python train.py --n_layer=24 --d_model=160 --n_head=5 --n_kv_head=5 --head_dim=32 --d_mlp=640 --vocab_size=2048 --activation="gelu" --norm="layernorm" --norm_place="pre" --norm_eps=1e-05 --positions="alibi" --qk_norm=false --attn_scale=0.177 --bias="none" --tie_embeddings=true --parallel_block=false --init="normal" --init_std_qkv=0.0395 --init_std_o=0.00571 --init_std_up=0.0395 --init_std_down=0.00571 --optimizer="soap_variant" --lr=0.0043 --beta1=0.95 --beta2=0.99 --weight_decay=0.028 --lr_head=0.00843 --grad_clip=2.0 --warmup_steps=200 --schedule="cos" --final_lr_fraction=0.1 --batch_tokens=[32768, 65536, 98304] --seq_len=256 --doc_mask=true --train_tokens=490700000 --steps=8117 --dataset="wikipedia_en"
Each number is 128 + 32 x the weight over its row's rms, rounded and kept within 0 to 255. Layers, rows and columns count from 0. Numbers have three digits each. The size before them is the row's rms in percent of the matrix's.

# q: layer 4 attention query, 160x160, rms 0.203, rows 30-95, columns 120-159
# k: layer 4 attention key, 160x160, rms 0.201, rows 30-95, columns 120-159
# v: layer 4 attention value, 160x160, rms 0.284, rows 0-83, columns 120-159
# o: layer 4 attention output (transposed), 160x160, rms 0.263, rows 0-83, columns 120-159
q30 056:104108114168115132069125143122173136118154132162088126123173105187137129169121144098180116120124097165150134130101067131
k30 062:144126149082140167099127130067113087137095145151177128128142139118067114147165149113149141147157118151130115126096193129
q31 061:120125169102121173089101085133149082149093085148166164123213148063092164106077129086111130209154132189090076128195118129
k31 063:117161094159095167136114092130138115188070135177147143134165122184155153124147123135108133192122126110104084147202081137
v0 166:041121117102147113147100071189113095117057084138141162178112157162158115076078113121115131128140116112136074163122120130
o0 174:165123124144118109107150186091143145133156173083119111065132100087112142169130122133132119116119135142126128079164126128
v1 151:120162166140096115143182094112121117164104170089110118100172115118130176108083095108075143110105083116135160149166113137
o1 156:159122117166155109090106208158126143082161168149106112145080113143165109215194130137165130124127144100106077112140118078
v2 139:150133151122105141133118139139188061100123131141148161159162162157135159103172159159063094094167121150116139153128086123
o2 148:132082104151104157111129091122075205144149110156119110099139137110118137133111111059162145159140146123140094085103134114
v3 147:156175124088134144153096082115125171111151163185162131139170029109080074147132134129162155128154136114098123145067175108
o3 148:101129145137065129101105132197128119118126091111120168125100188140168170139117153102081120109095153149173118130165120132
v4 147:106167155151194130177116087147171103074128176142074116135134123151100131110150140112149089142100143125176114079077066145
o4 150:143121150053054146078152174094109195147094117119128172135124141095140150146092114156149177142158143110094129162122172106
v5 150:157105126115195119114097155095067147121169059153128104113163096181153137112106188138153166071135131126141123134134098112
o5 151:115169138134062144166168104131161153120092225112100136138085171108094145147184141112088125165131131127122097109141185138
v6 158:123157177090099131138113117106101143144141156083091115164102160182166111162060108091204149108189136200103120107159119111
o6 160:131099085177154147105140149131182102120114103168198152070191088098113100127169126125093102165102136084157130160105131154
v7 156:139127128166164086151119136143113086126167158080162093180085075184085150095139130121136238078127055080158122159149161150
o7 161:137151118092100156139110137071138156162105090165116156089172161078117107107126108091142017125105207152075135083093099112
v8 166:167168137108134150123118079146124183127158123129145143167161101157128078134110103057135113102157104109178143146134127118
o8 163:089116129120132090123118154151149094145125157122129153082145162089124190108147123143124136140098155109026115101133117142
v9 146:144118133106146179161157101129120114131151197139072102120156095187131127187078112094153079131109157148110115082149140111
o9 152:102143122155121117150102167135145139109142083131168127149070155056166137108180151164066156153142145078119143166093110086
v10 145:163160140172194148118159063125118100160095086105157135132135125114113139112093115134107122133118151151131140076120111094
o10 149:102088113109085131126108186075175119077111142165120108102158085156155137148151198115192114108151097129130114167149152156
v11 138:102161115158147086131069170146136173100066092113114139121168111153133085107115167125108126087113075116139139119088119165
o11 138:147130203105133159120166098069110125093160159157060114074105135106092171116183098103132133173159114178129118116144178102
v12 139:164170095128079122079135144129121085150182159077123132130120133118137176131111112112107110108096149160119078158083087123
o12 142:064108088157125110170119099088156162100105087193137144110171144162083088099128154137155114126141136074092166152160151121
v13 151:121148179103093086123141087172132127161146129185137111124149158111134088106011076112167111123092116103024128133101110129
o13 159:091120095136127149135144149097123117109116155059077178124097110147098133187193163128090153166150105107235143154100128108
v14 152:120131143113137184113157141123162133077136145149205185127157150150119137156104143117107116073111068115157168161138130105
o14 152:143195063136100115132114114138101174156091133072104100120094082116133077141172088162141128183150179126097070098147099121
v15 134:205112129131194102084122098203182101124147129122082155097137178097168117147134155165120176140090150096152193110113110142
o15 142:110115143115071138138109142072123176142108145153157149145135114147101143149125070165075093106164160119157043140175144166
v16 150:119143176118163164138086112154163128060115135141154093129128127122163086093107133090211100169162088114124109158130142186
o16 158:154118096153064119099090151134068107147133115135107167129092082124126153151192146133081129083127175184086141127156130090
v17 148:115103080094100174099114091138142154128088123139131162182083160166166150170130141099102112140081128130136165091117172071
o17 156:167133191164184122188163209134134080144179115110137084117106077085143105096113131136129148098136129183167099138127155148
v18 157:143101145108101053169133127121123083121080156130128153157144132120139110151113089046151121123148100120096140100111152110
o18 172:111124131122141197107135139179138169126185068133110144103108116146113145074129153205137095113099142087162127132127082121
v19 154:146120172088078076096119102170192163099145130146079102117075128114075115160181093133113128152095102112203173142151204078
o19 166:128143110140167164120141154100090107137090129092185150136193105177153149128106147093121167116137150163022106112123073162
v20 139:103096191145139081113061141202079147154144155192175166176105059153114079107042159127083101159115110109150148140139099140
o20 149:133159099084184150117138115032126094151107144072083157076138191088124181132182092105123118102170101169131162128111159131
v21 149:110120085152151155146122145135130097127148129190070153105151151141126161140136125179176150069106146088136126139110154145
o21 153:127149130128090113144138138109144094121106107099155161108102143114085148134111133076091123198174091150113103116129092106
v22 159:119148146124076127178103093138062148136126060143144144140079182184168136103128105138118116151127127104095140099090081149
o22 156:114135143138149151073155153085184111152113169134107083104141095097072102153091153120151152158095150173148154116190161127
v23 154:117120159116133116141116177145098074123121153090106139079132156100141118128146140085114160083170108081092177068134166137
o23 160:160145125134092116118124062165102140105146141133080120138120101134121121154086090178135093147094153137130064157137113171
v24 156:163116143120117083117162096159113081091164101118132146113166141081117139126138148105119110201158109148112023133099089148
o24 160:093157143117179160103094110111124212135106116135110092157088132135135123166122102151107125076155141139155188093150155133
v25 159:093162160072170145095099109175131154115166120167095087106102109098117174079106104144120152150108085192031107128138120152
o25 167:155099123112111104123181152120126120097105146076090147132159109124135108200107147093145102078115171056129145159084118075
v26 165:149163140056101111073128095089139179115149127112102169109105150164188128076145131152119110122130085128117161174112167068
o26 165:124080133154109139193120138175124091146110132121143107187112074110067122140126147072084171103130164132112101093153109156
v27 148:163147144150154148089201102151116216134087113095153068152104105118103132078136103139160132133133127153121058116140142126
o27 162:092019113120108098151055155106170133126171154156073162138151118148137148176155162106099134081137117135139185125149138164
v28 152:096121060134132106146146062162112123141116099097192059109166099108133136185167164135102154122185136179123123113065109123
o28 161:133155187099113218146127127083121120092108142161105165156090144097120119101104103117150137122091141075151126094189139165
v29 128:156119118135137147122093131144103086157129129121115127151119116112133132123071146186081124098164122131129192117149140122
o29 136:147169134122126086115116133114118124112077104116147134118144150192130171140180155068170117111144155108146120160162150180
v30 155:184179100088132137082154122120180099152105061174076140152146114128127139133151124117060116146086117133114110193157128165
o30 165:051102103150126103166136165125092144100157187120178110097147154103145145135114122111161116182197110092125144112106146095
v31 169:148149103152175191112123119139208120178144153137100192111067114099130123134116096174105170109176085094094118168105109100
o31 175:099136152079046090145131118125099138112100113111123097145192140111153093139153115083145102165134124109176126085112154158
q32 116:144145122133150118162156128134134124180179104100099111135142173106114127103102073091164070191164103124172181131168071144
k32 117:113128168088128115123132132081125125209133130118116124121170138120125081094223110118133145153114114101103153125136093054
q33 113:106139113193114150160141121117073135089173163118111089199093195165095035147144118172128134180114090134136120168112169103
k33 120:107128141132126118117205140123129141144113188105134118134105144134104129117098147113113127123095122156121135156217174079
q34 115:136040139157099137114088080131096093161162128150139159111087168125098192156093117122120165124133139187143143123073145177
k34 114:170127141094082139138100122129131066165151100180099124085134180144161101057123052192080149067099112184130148163212105108
q35 112:151220120154102107229134168117110140131178107127120171082155157113112142208165104107122111150181170122114059148156121111
k35 114:133215119173140110174169112167088126081148113102154125117106115132167196084137070084088090111083153094122148167153155162
q36 116:117170088145091169109095078144129069139096081075191146082145094101130159124149127126120169118167114145095143077094112065
k36 117:134206154137097146170166077096083081130115106155185160099110211184099106115139190029144108143174124098123099160147074120
q37 104:101176130084135178137205167065120076188157166113161193117168154126112169113099128116115120138107125107094142105101121125
k37 105:141158115121184127134132120163097064141122146176067120090149167160143133159099125152138183159097128133132139122111091109
q38 105:123111173126116075103108168197115087146164172128072136101165133100142113084100110141174119146107132171105136158150098141
k38 104:129072129139142087093126089111172091144128140152170120102112112105163173136169088053131165179117100131102122124134145080
q39 109:140134132167157118109136115129046095146101091088161127171117120105167140187146137130119149182090133097126039080095143094
k39 108:179162130125080137090122070170065132094133164163135158187137121146125141229113124118111121122174103197124079108171146161
q40 106:135138167092201128124112140078124164155104106110134163140108154147162143081112101132167177086137158077098114110124174154
k40 111:064121106138129129131167121137162142104174155117129138117183129113113072107113101109133154099110128180117162100128205104
q41 112:081120126138117176136069126146134115177161134118165123208154130138133091102141145141106083124159135140132153151081135138
k41 121:118119140113134143146130121145187144139122122159202166150134107098167147132122099107126112113111165109072118153088117078
q42 102:123126106118130151109098108126109153136137079121148174111134071083171151088144062109112150094150162106138150139158135095
k42 118:064138077138164083120183151039176185073181131129164104142152142144153131076130120115155082119114085186080179131149134151
q43 118:120146141120136171131121080103077166138128173127089075137125105110080191210057124133114099118104124150154142112133146144
k43 115:160124172106066153125097176125035202081104160084122093163095145084171117156105074169107185132182132112111173141083101131
q44 113:143098100135116064152103143109094133164119121102116110122114156136183141128151110156067161078117144161150146159122170056
k44 118:150069177178147091128087102106138132138161091134063097061144137159146132125073126080137102076141116112106085166071139163
q45 112:164108148045086136118200169100183136080117065073129105188123104154113113105118151127079123072051141111164174119116115152
k45 107:134098121122099092143143136166097087106058119111107064148058150116131156145106130101150134125134135115085171072115120161
q46 128:122077153118080103160113112140115124060120141089118100125133102131149132173112137133092151098164115124094137120119133144
k46 125:147038167108148098084168163122081106097120159163083132131143125199111165098154119140146071139101084127154104112126115153
q47 119:136181147108154144126143123132115174122117187139106080113151096133085129163130156062196134135087171103156103144145161101
k47 113:151093118095155106115135147092102095134094160175066197112133091137149130178133133107153114083084153147111105139139121143
q48 107:093099134097162195163171154154146140127090137172116134143128168140108194114079183153121112115109144137118140161104125114
k48 106:130095118030162120181096139188102144159133101189145131086115207156106164195138142130152151113054177147112174084096135135
q49 107:180089126188064155139068108151080132114108091171143138123211100117118115141146091162139112078107090136169114152140082129
k49 107:143098134152072122169109097173201148121143102124157099123089127127115135099101137129153140147153130134106114159091096105
q50 108:134141113128086121154135102130104147091153118122139191122210134165175141127138095082170169167149147121114137162213106137
k50 112:086178145112098166123154053107149119207131099122130164107198101123142136116126108093118175144119143137125151111132115118
q51 120:085127106109092095148129098119094141144126092148186113103102095138161150096150184132090127077168132143179151095151151136
k51 117:169105156111185095098161049050128194122155108146116173116133109152147119093124109206118151138143165097154166106109133167
q52 111:121029095127090065140162129132126140096118191140136124132117178065139138140101169152091160135142187159152115084042108162
k52 109:209095111108195096170098148106123113119158092111115107167148115157148130122096078135057123119135113102104090135086066031
q53 119:111140165114120159104126138149110146104098114135117132139146053151176082113211170142056069128075124158129133095107105165
k53 116:126135108102130076132090139140057111155093117133084059167105107123149103111164156107153088149120105136112162134103177117
q54 116:144179112153169071106141134142135058168122087143190069160158141105130103055107144057103171183088159150060110135164115146
k54 115:077159091125112159184125146131168083175115105158175099166124115120120128142152160163112118189111120208113098167149125185
q55 113:161113108076171142146123147033124132168122107069097193150081126118107161164148163112103092110149099098142139124144143113
k55 113:159145114167156124123192143149141125148115103134110134179148113106091169134093143100151149117148070143150142144096108151
q56 115:152191143158082149126188142128170125112151114110040160122075071100131110125114143083102231085106138150149147128121132109
k56 110:141171104089153192174123140131100117080136125115156173140094156140118145131095116095155140145135101160140141141151144136
q57 112:110120071159092043105132168146096136102152165112142194139118127119168148117071129132147107201123095083128140134152212108
k57 112:143110090103098128165147114134159159196091120087103080203132123129154144112133137161102154145177152113123151079180138129
q58 114:089060136147068137128172116129138142128154145164100112082135128119116157156202117106143183132132103135125140088114127119
k58 115:159128162139137085118070160070106144075142139097088098129145100074109160189173133168114150089148130092164148130131087095
q59 120:107131123150096141137132143095148193151118155200146165139208145131105119140083161214106160131162135126092122118121103160
k59 119:133114103156125155082116136161075120162114086163112114128134103176146167100144177128210130089106110163084067103183148134
q60 114:160098149097124100100139144109102150050144157139144121169104179141124134094126110107087130056160156077081187128097098099
k60 113:097081096157119121132095161149179119114148149115075110197179129177143185199108133179151079166155192145144068154148136135
q61 116:097133169066164169133127126121068139105134158157112149158190138057182177116185100187115117125141104140149067152111165062
k61 116:080150082158167129166078138070112070066173138148167128063135143160100146153124121152126179136205108171121096119093178042
q62 107:155086079072056215199084142036123136130103086180102057130117129139141087083091149098137110144157171150103120099153153153
k62 106:156157175182159116221055196134158164094091098112144168153185103133125136063133106083119062142127161144091162117100149162
q63 115:128102167170151182120161162137128065095141142095129095133150108060138174115108089126136076108138084185174138123133131092
k63 118:095180102113137150068115157164137126144154102194123125112094119114143111180118092087131097129151061104145098166134108129
v32 087:121090123087099096117109112116149089161123064117120110102065134206108193147138101131122088140109151133156127137186176094
o32 090:109160085140122134161165200118107138181186118085096143128091161181135095155123143142100099164156108124135163107112109085
v33 086:157120206113151095108157142195180120124135159118148072157144109095134060118137126122147097079089146162182136076180139133
o33 084:175161104124077117145123119192115134137112075116123144130098130121156139144168150132072134118164084133127156075137109087
v34 096:138072169200130144069086099152037102138107159148139174108147103098114118118179129075148181198138113120146145152152194101
o34 094:123079054141121085082186131144193070144137172113086127106151069179085116136061186113094137167136090108135115119094126126
v35 093:147096177138104123127091104163113095140111083073122078135163134076114097157139118121193066103120153131198114122204097127
o35 092:107132065089097214165140122087174167085115158129133158201176147089147103189142136176145088106152118151119134099142128109
v36 092:135179058133167125151194102128128125138192091085101097151109110148157174140125145098134113059084140149111130114080119108
o36 094:114143154181090116139145136121135160179117158108204148186105097142096147107153103138098179119093104085150185178144194099
v37 099:094165130122106112136110142116164093141110061090104113132108100097142179188117116185128097093104118116053095167085155112
o37 094:099082112143082078101138102121113171142132087167131170126163137104164132132131141123093164103118120148116178146179092107
v38 089:139154121150150164179139105134119118130147112170195078151153141148166038108101118128190124078144114090104121161108139102
o38 096:101090066143098105082069169175155075156064077098151194076119165174124132083111144131110119141164165146104118112173153139
v39 096:123151112085132097122130121105085100171108172176098067147169098126139101157055175103179081090081098134114136104164095134
o39 092:120130170207157123091132159120141157190072175126189064116087124093158103110155086106110191128141121118126124075125120149
v40 085:210116105133133104197142111160130099151077091113108069132163134127128160131170147142096190097164126142097117147122147116
o40 086:142126207081123125160142112212136113101104103171153088161122108137141105173161192090148139098145169132142112160096188118
v41 086:147065110152154107130131066126164157114072058139127099173100113106075127148126089140105154105144142159127160125175143107
o41 082:141212157102125152075129084119087100173114090030108116121133147129178094174127131120088149159127166135130085111124163068
v42 091:116166152110079129111145067152178163165099125157100135144136166140179153106143135125111133150126102125135147107103133106
o42 085:162147150128074144121095126168086156107158120081090090098138145111148142122143091109144189091177113125173119139133115095
v43 087:139152147136146089137118131120088149098146137134131102115143091134089097109122128127164137159113144169177117179131139178
o43 087:145118201130119122135137160124180166054102149120115121139118124169094119098160132133119137109093091084170148136156158123
v44 086:112145117124187107202115100107200166132076118146114100133137145142130112102167082153148130151112131116147099199156149104
o44 086:123102132121143145089206096159127146134148127140091153120128134163086130068115132122118154147131129218151138131133093176
v45 090:117122129180168112078098178153146171113162067123139093076086167147093097165108070172149149117183108100125137128140157100
o45 085:128131117129152118128157139168169070179126131128146138179074090134135121171189118071133076137125156167106087148102109087
v46 100:133107152127147116137117142162157133142099130148141109148056150090170146119140149091078089074132154131115137096155136125
o46 093:067160167191090195108148111143124117151091136119164152137190124064166130110113134100101121184158120164056119146136170127
v47 090:144117089131106111113107111132103110131082073129122134174150087153186098237141116198130066109135160176146142209127086204
o47 089:111148175098160153103181152110140096105163191073145151112138108084105121117130142212086124150164117142150230140122075153
v48 094:106116140069106113151160169077104144171104122109143136061184135152101073140140150142123153073112164178137178155127189152
o48 089:132130142114121129107164117155164144145141102149132140147231070111139130114111137141105168033144177134089156128126129090
v49 096:151108149184119120162142132186114046093083145137153138076162124082164155145137125089075094132079055154152198188160089139
o49 094:093162054185150143116108108108123121131193132123105083151095048163179174154139186126113138093082064158106122156145207155
v50 095:155105097147101156086164149121101137141154104128115086085129096055085125031163132096177133133141114130098097180149142152
o50 095:124107160161131128090094137155105108137123147144115171095181114146123119166033153075110079139129117091158156115084096129
v51 094:117160094154102102149133065153075163095110121178136171141123168111093108199094105131103107089129126134153060179112126172
o51 093:122066130162153227165163148085109158073165140123185117123140114177142105133147134076150099122159088164102112118147108156
v52 100:140092135136130179118139071161115144067151140088143135145105075132141079104098193175132183136121153117162145148124114130
o52 095:086092083113139145115054204109174112172089157152146114141111127142103140080151174097199155134107134138127098121204093158
v53 094:169102143081100157138117089161178134096145133132155115098152147146148178138059113153079168058217146144123173173122126139
o53 091:057177097092086188187064100145081100080091150109111155140171134160138116109069201159122135129150190117118077086103125134
v54 092:081118120143124078098127147074150103109148166034162147106138089129180095158160102159117085133072081117125144166137132168
o54 097:124155128108148101094144144090146173132161135194075108111155107146117079140146110153159174135146096152106126168124102118
v55 086:114165184089074132124069100103126164044131122097091160149165130148143128105122094158136129159115157125061146160137143141
o55 086:143140115057123073166183106102177079126142151150188104168136159117118096074146119152131173070105156076116141082102106169
v56 082:090073092198167124131129099142133192100107120127095177120210172169130142159136167106049159096156159164136140132188095129
o56 083:129103163155132102163190099102104108078083101110099029124120087114113161140155154127052059150084119112147111175164122183
v57 094:129169141120103081115108129135140064069139085134109146180174042150131075154106170127118068180156117061125150124149143116
o57 092:149089103194109089131154100080138142131125088106127140129185126108164153034094112122160229079119125166112113107136169102
v58 089:129102082123120135121104124081123155121144125108156176121180124120073158066114140141089135156156151119171109072158119093
o58 088:085183114121087166104131139179124133087132085139153134107138106168147068141116140147136096160127162176129099059119186131
v59 086:183108133136140117146114142118131120107110084092122075163128165139135069108162144073164131182151114071118154081116146148
o59 094:135132085089132082110184137152102098146129160081148142165128202127123066145118050107136227134120116075137145167165100094
v60 083:129180151100087138153126082107115056068123125137174117113183088074129160147088110125122126118160096066143119089199124161
o60 081:147141115107116129116081197155115137149170090120148079186100078182118124171083152092154147122122159087062113106077120121
v61 099:163108111166111118154167081151121124145063085093058110139128195166123148111133103127098121117180108142123162074139095095
o61 091:095115118081164169142136147188127147155073103096114159134156126114144093140158185104081086098104143177124136168127138105
v62 092:149129140050116139154112143140129068180174109141128160189125098093131143107144176105155101169147141138088138159117138119
o62 083:129085113132183164133135085087134184159127083095087095137132159105148156103121179159094173122088096151115133149128116171
v63 088:137133119140106100084115092125115104106099109115148098132109165122078105142173122140157164080192158147096082096146185109
o63 086:100126112120122116153119060189108060123123084158140091098135133144121120114088078102155129108219148099112190080102148183
q64 104:142152108083111131131056034133135167150078161070094102131100137120144140164127092119069139113087115136143080129213128140
k64 106:139121083172094138091096095121096103116138159135098180130114125149182100168130081156137174149162192102126094104092101137
q65 114:102128115111113181173104129162046071116110098117180079152119120141164115129145173138153108141125109164164121121141138216
k65 119:140126101152097117124130198202093122153114143153216151173145138095138117174094161121087166158096109152109126132106103127
q66 111:139084187117137114141167167110126086062099118155132130154044079100102156152169138137167127111148151118124148136137134108
k66 100:136072113138108171117163126112157130105146159153118174125079096162112150100174152076168065105145138127063127116150127138
q67 105:136134146154183192100155130134105181141133097089127150155176067107146087113153065123116161156156105101134121173140096089
k67 106:085099073101178120146171097090145185115139155094136109077127104175127129160102119141112117183211092177127148113099185149
q68 101:152144073103175121133180111136107069219129142098162158080150127101115084152106116163097123122052175103097129129092141096
k68 105:107108136165113155112103107151182176149136169141140145091173147148089058102095160165130111148114143112203109095127148110
q69 115:131145065176164099085077077136165103098109137147102133150182162103123058164137132155160157118145130119135105152208142140
k69 107:132142046112069106155042091121122115132106139175184128219102113160130135173224120093142097064165080120122083105119167118
q70 099:139179131124102083109095118120143075127106105178164118140161142159059102155122096125154135173160131129128151165151079149
k70 102:150122111167177094107169102112129176108111174125151114116113172101181172192146124113130177163108114119143114082106102181
q71 104:125155180162113131054138114103132149124108148110149114043115121150126144128117146107083162110149162104125106132087134156
k71 105:135120151165133101143166147155136117137089127093116155184168147131221158049127156127076138106144102158075129187107139090
q72 118:101114096130156101103073069062140089126144151119116119124161137113161104114111138116101108082129126114137144133092129105
k72 112:110109162099154136099106096144130109127140140151112181057162164148078085136140098161164111065172076146120087169100170175
q73 099:130119127198167147149119160173108095126118108133125066116129162104152096128083150119138143085144101115134138149107134107
k73 102:120116060090099110136074089190142108140164140132164077153136166173112164122081160161173101165162071129134146123119062121
q74 110:141087141106108154167174187117141134117140135085130111147087199154124127161112092112155118153110125091134184144090143144
k74 112:104128121116108154111169147138173114146099163080139124138131107083108127108108186124168146156175135211120144173122081107
q75 103:109134161083098138166120127127131144089091181085137101180153134130103168158124162131126134127222138142182145138119119156
k75 108:158111167123105123122159159148121131126154072081094134215064112117150201181107096179117113131072104135116061141190116120
q76 115:115098177114098152137130107196138111155106087105088133097178167126207175134099135102116075136135158131135094184139150094
k76 110:103085121081151106101111144131093074103163166096095101091156111108093124102111137062124145138150112086096149126154147081
q77 117:145109084146075119116136086144110109141134109162113146163139177101102086148108172119157062163129118123173131150148158108
k77 112:063141113090144151102159178106043144220078126129129126103087112143148133123119110188139121158162111125132118105149159184
q78 107:147118145103166114225094107102138141192155111174099109186128159161119183141144103148109118094137104166141156149095134147
k78 109:126162150155083141116133119143147120091128160140120127090174143187173178090121146165176033137129109136121103180123072121
q79 110:121209080083101170157116104083133126142176116116164098107076138169105096107106102139151157125120092121137132095115064103
k79 105:086165119171105132129140087122111155117134099124168154172127119149110113170121094113134091180110165147161159104149154161
q80 114:205213180117101113176123110137157107132084174144152171129133177148142200100066157118188163089147109150092127152202189106
k80 112:080172137128130166201190184163151175132154122141082129138104193158080124123103134125149102119108210127097138118084145163
q81 119:130113084145155107156125184122117140122114097117097139051168132108155090084121124091096107130186109155212163111079174135
k81 116:135114122151181092161145136137143168164142084156111118125115091158094130128150144170100065142181091131196149170193140183
q82 107:150130165103161126088164150163047132103209153154138163126121152088114156096104070106112166132136159127138175150134109216
k82 099:159097096119126128118119101151149145129134146087134225113074083134127199153149139193076119118091145176186132183165086107
q83 115:119132108178097135112090127179126100120124117119124130127099128153179117174131073138146129124145122146141119056136120099
k83 100:142099101081127155142166149100105093088154150065180173110136089130105095089152149099155158079173100096182103123134053092
q84 111:149128129116161116084086119116095142092100165125129069155044112105145149157171096076125108129124150111105126145111081081
k84 110:155132107199126160115093100100146116098115118202145188095142092120140127185124128094174145139159141133090153118145139134
q85 101:093066157139152121144148096057150091137127149181109141179124087158073136100056138126130089155097160098124124147168086147
k85 103:155064128128129178150141065124128151139135110152126114114116132069076177161119187091095118123118112164092136130125088187
q86 110:146149161140106146098181163136114107137142132125191097109181101096130155125085172130136154138115130131107078110160130182
k86 105:094093096090130086097187142094135154111141101092164175152178113128134157115163155188096219129095127133138125062188134152
q87 103:153174094142091145199091059114076117121120140142184109148144189087141107106094068091112189133172160142101138119128172122
k87 105:164202138108090138119134088157106121150107102151147093054124141122206108100127109150123147058081122113117123180190141118
q88 107:117129155103166113132168069117162112118123096080136144134089094100134149098108125160055125140121080148203201137082172151
k88 105:118145134133146130153127144079091137116156084110138127083126165153116130081126094135083123186131083119115125127097155154
q89 106:124121132078135135091096148076118110138126126126130060117101101150132097091182150181142169118121155109136156120117112174
k89 101:156158097165182117134153135105090166161137144125151111110106155129109119170128184154150104175071132112129121044124157150
q90 111:095144094118117102115122158148154138064164137105147111166180110176252102135165171099107077107096123174127133101147174124
k90 104:119172116127075059194115164131125070142082152153151104144131101133153101171167156151094107101099149098160103124088136109
q91 102:139123097101187107134131060125060135141131069157147112070101112210116184094130105138138130066190122207079107140136133144
k91 100:173156125106187116076129140110124113073142111118124167148149135137085125129154206126057137127111146151099117178097044131
q92 093:157100108156160165061171150135132089196135110073136121132127123087119086174169077145126127177113118106141128175080065118
k92 096:098093069105103132131147106136113168120091097161140129102191141152142158176167164163147099136114092066177113168052160153
q93 096:137113106167000138083089101144137100098109135157130116205137119168162129140157163143127128154119176090077153150094107112
k93 097:179161097110093193143190175208104105110154078139119132100142116141145122130117122115160130148103166142114124089129191189
q94 107:120156113063171126119136198130118087077127080102136125103172086111116084151164097178070135135124136114127133104143049122
k94 105:098123127192148123141078148110145116095152104123114151126132151096204100097119158198150153164087141142148096083107162103
q95 126:131127186159111171121126150170119097139109100117113059101112174117140114139094185127054149159184074165172127108093029144
k95 116:152136087143133100141156138138121097112123125107099080152120121101100090114170188062091123111098139105140072148172167106
v64 081:141130158149103142139104118098096111116088105167092087194138098132198153154087097172152080077190123121196107128114115142
o64 079:164102090144164178099140182122154129100127140087093130138106074123206105091128137145130151065145133154182142191068118149
v65 093:065122115171131113106082192198134109170098102164126134100096130111126097117163165105123107133040094148146112108178136154
o65 083:091152160135093049173159136159125129091138074155124146095112125156112150128192119130177178079130142127165119087124128129
v66 078:170111145136129152087049120142098145136107087098116095130067100069110125122142156118118121087131158165067117199178120134
o66 075:156133181131150119124083139067131147184136137123171118135145116098168148079135164090178107135162070167135148061149163073
v67 076:144119219122109144099093104141173131091173077099153188177197152114123121045094109130164213113117136152091100111162130193
o67 074:175140130137117116124158074156121139126121178163122120144133178084170150129143165105129138153095135120102137144098140118
v68 089:165107126128137107171115103166077138160113138159094180166145142129117123157106188100096146084105111084116161110195187143
o68 079:131124155130128138162124126139160095151159137174109192138162113195148133161170097131146121112126095144118159190144116097
v69 087:122138122130167122163087065156135120149169100098095121104117112117085114112142076128135111056041133096110099076134137146
o69 085:134107146144164108088140083121137102158151138111076100124145165125145076093182073128116159114142131107131131176106109067
v70 080:138116142097131139102142170103157095150103186161145133045133131108214156135133090111132077158095135116078086140156105167
o70 074:142144126142090143151092119169109102132173104145123095117093179104104154131162085087113168136148165118136116096197139236
v71 080:166127132126119136102085110121114136177126139180167182092109163153139159134159111100114085155077073121128102162133086115
o71 080:175131148087109091116083130107106151142150181171095125127118146099165146186154119120122082115164163172108098116091135142
v72 085:136120140124129129071097171142152139102088055155110110085099078185119115156106150147141105095124097122083098168128115098
o72 075:082131102149114144077152027128143140176099130128089099066143153118177093079089180115098141142171099134138140042121106103
v73 084:102074120154178174150073123192062179184130130144123176199123131129081084115137082167099146139093087187152132115118111135
o73 084:055161198110147131135113120184158208184102092124138147116137127099111114049127098125126137075102125119102117093117139155
v74 069:126139056172093126109101165119158118101178120111153175148173083148104158150113135118142144160123078117163092154161164146
o74 071:064105156136169173079107084129151107116152162162157172171119110112138103144115126147167083197147082135179124170067166156
v75 086:141144139139105120150123092169154096136146169100150089163117184086092180127106120092147134070157164142090097104068137059
o75 078:067134090068129162124164139136149085202130168161149155176088152142091152123145112144086105120161154106145132095102147115
v76 091:121129150132167103143137101138139083199193161110129100171091120117115172130142122172138119096171140095161109115128149072
o76 081:144092098129118095193079134103139100105125167157147161145097139129118070129099091104204154167101140084170161100080103141
v77 080:130160094094185144138193180083123170115113142114176063195161147135110140137116120099082157089151105178164134115104058123
o77 082:103077074075123117134100131034092164007144122082136109141083124118169138164092164156085113151084066110134150099119085128
v78 087:112185119132135150130169115142108155119083083109125126131099114137136138088152189158112136096133119167092106085102130131
o78 081:119168145068168117092121152118121131132175100138079094078108156104111133192151126095134178101137060128145055125147100115
v79 089:159141120057109063160089147179147138127114136107181156150115178086060117147102169122143184170077193152101107125126131138
o79 080:157073167165099173095082137142132125139118153132183199162165093132099160158153133146169077125163162123122122179120111126
v80 101:122121151041138088118190144117113113133145138142143081120132151138146146076113136165108141106120126145156116050131066112
o80 093:147088122089098142158119134154145149099115125075140126143162153132116065134171183120052136199114116137232160113136118153
v81 080:138126125171168109105111152141132131134200156196130106121125103093103146123112180059126092119127122209178141117044193124
o81 077:134117190049131116131152126151087171143142183195165182167136136132099110090155147118131140091131135131169102150136171109
v82 081:110110107132117134133098142142121135152167137083092095164143144112080091164118139128153125125115148062113113097087142067
o82 080:141203139147176124138165208160119137159090154086132161104135145142132078126118123062167145138159116087094161087057057084
v83 089:153081155053145115103131175138136148139154123162120140156135145080174096113105056098097138237156133168149105102128137126
o83 079:086110153165058148170150096119125127072102123080124120164126115115128150131100128127123137137132147152103118122085135134